config = dict(
    vocab_size=1420,
    norm_eps=1e-06,
    positions='rope',
    rope_base=10000.0,
    rope_fraction=0.75,
    qk_norm=False,
    init='normal',
    init_std_qkv=0.0397,
    init_std_up=0.0568,
    init_std_down=0.0568,
    lr_head=0.00738,
    grad_clip=2.0,
    warmup_steps=200,
    schedule='wsd',
    seq_len=1024,
)
Each number is 128 + 24 x the weight over its row's rms, rounded and kept within 0 to 255. Layers, rows and columns count from 0. Numbers have three digits each. The size before them is the row's rms in percent of the matrix's.

# layer 4 MLP gate, 576x224, rms 0.0568, rows 344-353, columns 0-223
102:105167144110127117114118116122141185113099122139074128134141142156152128138143144143158126117129094057125126111173103147114113186125155125166123080112107129153135092141140140144160176192155109159111112126165113129097091114166131129123159152141131113109154090128141147133149091133140137095092148113125122099108149153128145149108132137087128115092134149114146160134101145120125117154145087115108097118150120157097121164151076151111085137118151119085178124148140133143130115116131125111161108187134141167123127115145146132140155115137087161078130096137104127142108129154161116139119136146142184119134133164150135112129079124139126163131104150107122146182143101168084115116140
104:097114133092144127120159150112150118138146118121117152124100105170106123130149155084142141179107109104083149141116128112105101128078143121106168162136123130112149123125145126142131156114137155106182129133125161151139091152127111121111070121147147109105134121104203130123171099132152123177161177087135107095118158146122168116144123147068110119114127167136178120143122109113147118115138156092100157111078155113118142148147138130140151086166129135100127126128103158093088119083133116128138122108143116116147161136104106155100160122125112145125168081109089137110113173141132156140099117144124110115099136098067138108163104120112104118116106136128144113160140160145106150148168
101:118114156153114134163108120125107116119108181135162145143126151134162139132126128164129118115115178152109110125090134164111103130121151117133123131114086134146117182106083111130149107175130132105089097099129122146104107103104142067109123144094127144134156153156125152177143181119110109106129174159128137118129132124122113142132177135166117134118120155137104151137097118143111133162139095152147122112124111121137111125105102169173109142147088081151135158135111143088116136145144149124070121107103119091143111129158116094134177163111122085103109112156126128093155205101116128098163125125127109109100097114132111153107158116178128132131137153172131084173133122126169124092118
106:174152100140153156104142113130119143117123093120085097127119146113131167119147134129128164135170129140067145133104138112114091158128175139153097099137103124130155140106131128138091143063100111163129120153107128123076122098113123148082158117169141095139127145128142125137178107155154118121053149129115069096155111136131124127097090105088161121128147056128119115097141108157103135084076127133135131133115121116074096163074184091132128124105092142096133142130122118136109111130135135131115160144108141156140114158156129139107129124113156169156093136109118155108143156115121129109107126135121153128127139139134154117115153125106148115085087120086120127158112120125122146127101
100:109163160146107132164151105109117093148102164114086076144124134169127125121118117143103128132127106107125130132125125145132102142095117105157127143141124136050136128104129111114129114151132151131139155057114130172131137091118146126155104138163133112123114156070123143160150168129099125110135166141133114145114125147139145123101098109092149148173150134159125134143125136159087165138158081144157065143179129113156091091131114131116147143127133130120122087133086123110106108116128122124158133180137075147139143189127121076113129155160155116152101144102115153125124103147083140154120127133136165156150138133120103158109175139132143100098116099085117099133145106139084141111132
100:153132123120151118143121146152121148106127125129184095150121128116108172131119119122111154090127147126082105143094147162148126163100165129157129104117165158139125145110123106106139123134152071146115143100160164078115096125179114110122096108094108185093140091120131109089117161117109110097141109086114156141148121121143109080109102096129121181097114112146141126117141123127141149171183111077151080137137147134113128119120142119096131089131105100156136122160108171149105146152139152154149115154086132101098121121150113136136146142106149129138147121127078123126074144068151120113128080146126112110150103148118127138145136078169106126125120137132100073131124096143138102117116
094:115148156148140117094134117106155122114118191167114130138129126098136104131099088119112133109147053104100112122160173101120119121102116137134091103118167116177135132138127124139122138205102168142107149118136147101171166107149149160138102125078146117112126142157134105073169136118119140142163146104113130137167140093125140141148148133138157127138160088118140133094131135133131133101137119114131122131116139099157094156120113129136136075133120087101098143134166102131125119144111140137100126103149096143137136126175147136138085107110121123151110170099137125149118124123118167104170154147102060136143133094125126177137117162174135157145161126128105161143146143182131119134073
095:150126107151128107101162178111099112143126092131131110147172143127116105161143164137184095102075156137148098141104129134146130128153166142151099083176143140164144139130154110148121107145139127138142156158129067151110177133128148127116138119111143138129120133143126109133129121115125171143121113134116132065113150137134140121157152117137164123087099088143110115110126092136147140081097145136108147114148197102142169148108143087157147083107134168129116138102098097148130136103133096097166103070128130110141137148105122148125130100096157117111112134107115139184104140110106094120098141141124129158106119098122180094073144126128134111153108122106154125091116141156093097125123
101:119156124097106110076108142127104160117152162107125145149171131111144126128155148105152107130094160117108135141100104125097156167120124138111092125112127123076128180137119106103106182141112112109124126153119136168055140119132089119155169159149116144124136152138120087131110112131123104118117105087106094110125120160107110148147153102186129138155119152148123154123100169105135136103109155136120144107115093129131114169155127132112093145143176194138085144095130101155105145110114122140147139120127142110149123169098121090122079112130116115117114167130171160100140125186189137144099150119153116126103093134133148174139145136120120128112172101132122165156144161107119149112134
100:129172169119114125148127148132107137149148129100157120099102125128144105060142150112122156153103151117171130119138155149155159116121152152124148118167109170156107173142139125158111120166112153105136141117090138162136118104092128121136127121093152090116124112136131109130106105130129113109142166162092121140063097171132130134133148155123141113144127147116125147145119085126146178083101144142172120133155165130095156154081106070113115132144159118145133131149112152137117152121151129140129107162168121129122122147153142135081129176167136121109110126157143087107149142157098101095162155109124137126172114180133158123160104090113122152120149148155144167188170115151163117135117
# layer 4 MLP up, 576x224, rms 0.0569, rows 344-353, columns 0-223
096:151093132125104138117104105138108129161107108136118101124109134129118107184117110161123121191127106137187093162099108098079156149111135114096099112147114138111127160150151175120093099103085100120142152187119122157177148121120136095138119181139105134139168141158101109117138129127152128130134116097100134191139137103137127111145167132146122103139088121147135090104184162145109160106111145128147112109147164151131135125135150155099140107140151152125159136102094109113147150110123120106138101127119113136116152132144074114116113087134109076141126098081121121145155131110116164111127101106067103142139139127144147133156163167163130093099100116150096120118117108105141147138094
101:137144126117135103107096098118097111123130175107114127111131126151114128123087110107149195135142174109181125140166150113105135118122161082103152108125100147085097100154125124143137121122134133117135172137114150114081131142120155149111149123153139095131114136133121153144129157151085153173141109105119120131131190148142137099145106136104129105134118136130154201148152171093092096117104117169150155099156121082158112098148112091081137129129141141147108131132109130142127082161139101127114133107093106174119087119159148103111165109137102136144111121158087107138144136125109136123136114133172148150141083113146118084107116172113111141109117168103093102158133128145087128159093
101:114139158132139127135111087115128168153084158163120128092139128097141086134123061112111103112140148137120137150088178122087106141105145145131106150114131157097121091149174134123108105121128118118099147119096154089136124104113081109109114151110132141134104123134126141168128101098131119106128091140075167126117146099179137111126120144110123105103117121127122105158112141079109116178148099132111113119136139117133106157107204134161154109129143142109167149145151128135147108117110167175090167105145130085168095092115115083134103140134132144119127112125122142155108125136138161099099119144109154124128110128112146162050094131099118124108147091131171175107123154154130117118121
107:129138127122108115139135095182139153128143073153133173137113127167112131115128107147099170070128124146152127143123140095150101165158107130137131111150098126147155105148096129101170167135101123156132125138126116135099176138116138105084151102168095075119112097157146103097122093159159112084169117144161095134115089075137147101109133149141130138120158146146105169160148122163148125118127134123109097134105124132143114168150112096100130123164123150118108184188129082125126140107122111129123137174145119175094141118117157123153158153128143116086143090129140108088117142131157101126102140183148131120132164130129090128121132108126161135123131108138131131173155094113140090140114
101:170133115087128122138121143110103132138090140136115106081157137151121114084127191149117136107132135122111134182131077136101111090117124165138112117155111109149099103133145124132108132110139092102090113109133142130157123139089095113127114119109143121109121115121140136113096187099082135144148118129114120166106160118108156130122113129123195117137098153117136140121083151123108134097122098123124127142112125111085120124131139166140144142184138179144112099118124116124077120128100146124196156142135084136146125118103152084145174085142120151143134153170098089139096135142091106104102103117112141172155117068155112114130114136126159171104163136122091119168148116127131130099158
098:146086096098162127100109157096163166132139119124142106158112127133114149147204137098154136128131149120118121139119122131129134145132143151110144135095130119126160086101113126118097117134121121140093138134142129139150108110161163108111136138114131113146085098168137083121109081124098095133142148144121135108117133120164153138138127178141092093128102153098125127103126133121087147119133114142132112114133142088106088137130122128096144180126161113182104179096115135128149137120140157133116069092148125089131152136124181124169161153113104166175137094175099133097144092110143078088094097108122123119140127145145143063157087141129126157113129167143107082091126137146129109123119
101:092136129106118121147140114110145127123085114088146077158133128119104121114111166098139145130093180128118161124127146126096156146151108125089180122127083145165131112130172140125134175136114127143123137071132114124129103098084102161131156139143128145112155123111051131133130154119113126090087145175171143162101134112109122117110151123125168105092122099164141131144093152143113129146087149125129101137120087132137119133090141107114119165146109159136117150104157140140097130130141155109136126161110115110105118194147178123139139079139144130114142131114119167117091127135103117167178142078083150141099108128131120131099131163123125131090114114107120097177108144091104113154137
101:115113106120166101103108159145135093153135071126081173125123152110129125165136148178115132094125121137127138118145096141115081103152163114158119123106160140186142132130146130157117162136089112108139130177117125132112129191124156160136124129119129139132131134140145143140143130155108110103186090104149149095097117108144115124141107104133158148103151089132118110082122145166116163121155130154127162052141143138177167139122103150148132104152160131095102073113135149129101141114140098150162139137175175116111148163138129161147109141145119130133113127103151132117153104113112115126103093112110117148152090109125114137141101157120092076119137105180139097127156123092116149139108
095:107131125125152120161168122175125127102122124147108136179110107082111135120201160151130136126114129117145122098140116162128127142130101124170110146097137085105106150130163136186153167121082156126119121133161102093155128095110153109147133153104140135145095116134095112124142161102163143112197112167149143113118138157106139129104124157131113148133136138125151043152137148070143122104130130134116095098110122129130173132129111144146108135084150116111167132113095120170119126101097133100109113177112082143155164156128141109119126133121115116163061130174095127124128137134108155138111114098129103151105125162124126119127104111142105117106153121160088124108136102165132117104129
105:121154192139119149099116111109146131152119111102116115131121135111131096136115147104129179134179148112144137150146126153145154141148115169117131106130128131116137145109122121120121159155144148145128097153145162122153125125133126116107102070113153138136115131126133139165055141111102111135151162132159144146160104185126121093158130128156144100119134141125159106157124123138108158120132155093142128127069152108149122164148112098157080111132120167124146126149114116132111147139128111172152119173156136133130183158129094211135119165094135140130118171092129126120202156142148125123117169106122130139136120166144181168098105152076120165124159148144138122141150129148174111139133
# layer 4 MLP down (transposed), 576x224, rms 0.057, rows 344-352, columns 0-223
100:090123085153128106136128118111110139130129103138102108150146150156131138124113127120140179163153122165108115104127122108137117096101129116127190142156123126131139091176132148124169170107138143166166113124119092156127114143109136132160066108147119124124136153146119106087147107142123157134166133159159114118131121133125122132113122177143075099106061119167148115130125092173124157103155105135148136150122083121115060110133115135102113117122133089093117096178137098154093094100122092120123109116125144134143119163101084096148106140134140164087112155117124142121132116132116124134136130160161129102136148156154164144137133129065123181134121146089142095084134109148109122087123
103:111108143136154147065110108138168100137154136182124143144123124112125149167108158115106114122135133117143088067132138199181157143144110145162188123113149132165143124189129136133136110147149129110114118085110114106113154108126107139126109147176118095132160106128171132137132145079151139099111135096113129172126162105159150146175122129194139124129153104110109113115130170140105157174135151124176146114145159148128134098119125115139117135073111110132135179119146143158153127151107078121121114124096101151159104121142102140093141134143136114120104126099161132111119142097176139121118109129134135116140124133130111150152161110056143117142123150125124138109112131085145121130124
101:150174107157143113131154105163072123162096111094135109095103086120160128110146141110121154122153138148133121137151119103128113130163119154113145127137149098119107151138148171130086153126116142106134119121109151212109141127148159141158142114179115127150103108116134109171109087125133144129126141126160123090128145130122136121133148105103120127111114131121135147137173127148126137049147105168086086146149123095108135157140119088091140152149137143086151116084106144140167147127081084097128154133124142150136167127121146124119088127169158117105139118120143158146155157169112107132108072195139151144135104158129146158136125129114140119109133118116095132105110112178145092122097
102:109113107159101066136125146157100206113113140131134128086119122093152132177144087094132119103072164118134149115165160119132140124191110159133144145122110128150115135116052149097162151143119170135114086149127100141110119137149108112181107126142151135117109120185096145133101154151105099108134127138105153117107124129146159100131173076156125107120146117133097134123122103105102139128137151110145132135140116153104144148149130144145130146137119144150148101135127127143092108115114111125162116121126159142157127089139133171135134123115160132110101117132134112182099138130145133164087109133145110159115155150105115125124123118148094167109129094152151177081174100125138072134128
095:085140159117156136119131155143137105131113077100169166164090154123131140135129125161093073127164139152119113144132119140138161118109109104097096133136075120149128160164156129141109127114103129122173108133149148108088173137124118126130114120163148090132126121117150099137174147138113170096162116144113104138113115125142135102160122128141112123107137147119120148134180160105135169132137149105131144146085156137127106093163118118152127117062112152128157145152124204114150172131148146121079108102100132114119120159109094097163118201139118131110134120100121155124130136087150112112086130143121094144106130189134117128169121161154106079119108150133130132101119136140129153124156
097:128113118120157156108107164152132167112141150113124098200124107114095123117149112115141137129114147137113114110122160102135109171121130118123113124111141121153146155071123130087122151182134083120116137115112121058077115151107092134141176190140120158153085164150136113119161115140144085114119150123149145134122137148086138121080136117140134122089184124163154116123131145135116155116157185089171107101121191116147093109131131137132146099130115128111129140142098165136125110139120109129091167146146104156146107138170116143131139134129135134112134136110130184110149152124168110108128119144168094100140107102105167118166145164160142146153133159094110112135123124125095126099113
099:099103119089086124159160110109160123113109124133146120134121108101107111120135136118113155086121156122146138172113148133087157131142094111158131105127109148090126103085064146148125099088154098105120176092131121106088081106145100142094108166118083167135112162140083141163165170130139116117112141158122129133115141097109147137137148132102125101119125073128156165127117093128121132156132096114133098136130108131148111086145163136108158160153100130138109169093122141145142109107116142121130133166081113118134144120094173154145168157135142111153108126086163114125121126128112148176150134100124114129148148116093099133084128085130140131091115142139113148153152121096130107188167
096:120137077143127138160100122145109141123131155126153072134110115133130092140087121122111111136104152131121144174144122088145152134139085165115136176111097104142108110154090118112099130135104157117111149124146123107131107099120120120150071177143087133110137138136133142088137129090061149113128125115127101152120083080122158133160124154123067148163123122149123170089147127124110151100142153120147145123106153105094108101155148092094136116117137113147119116102119162124112153145132148095160170121065153179131129127147105179085107110110130161099110095088105137152123156136117118130152094093109125119149126101142122122144131124120120124099082153098135118153129118174093129130085
098:114125050130118162151135120121182163099147145162130131154167117148162115131100129109110117098098174161127125080161192156148085136096127123128181146157112114125099134094097115103161147127084149127078110105114103161122099137127145139131092148130139133167140128151139129130150127117121165156111143084134121153119124117143084123174113136108115130128149124113147115115148174142120185140103076142144132161095121148162124096108076111111133135115132121129118144132079150105116200142142156117138126095113104141135118098134153135152107148124131179166131140114114121156127130109096103119147142121107137151108151104112125131148154158149130133095132143105073109094136148122160137110123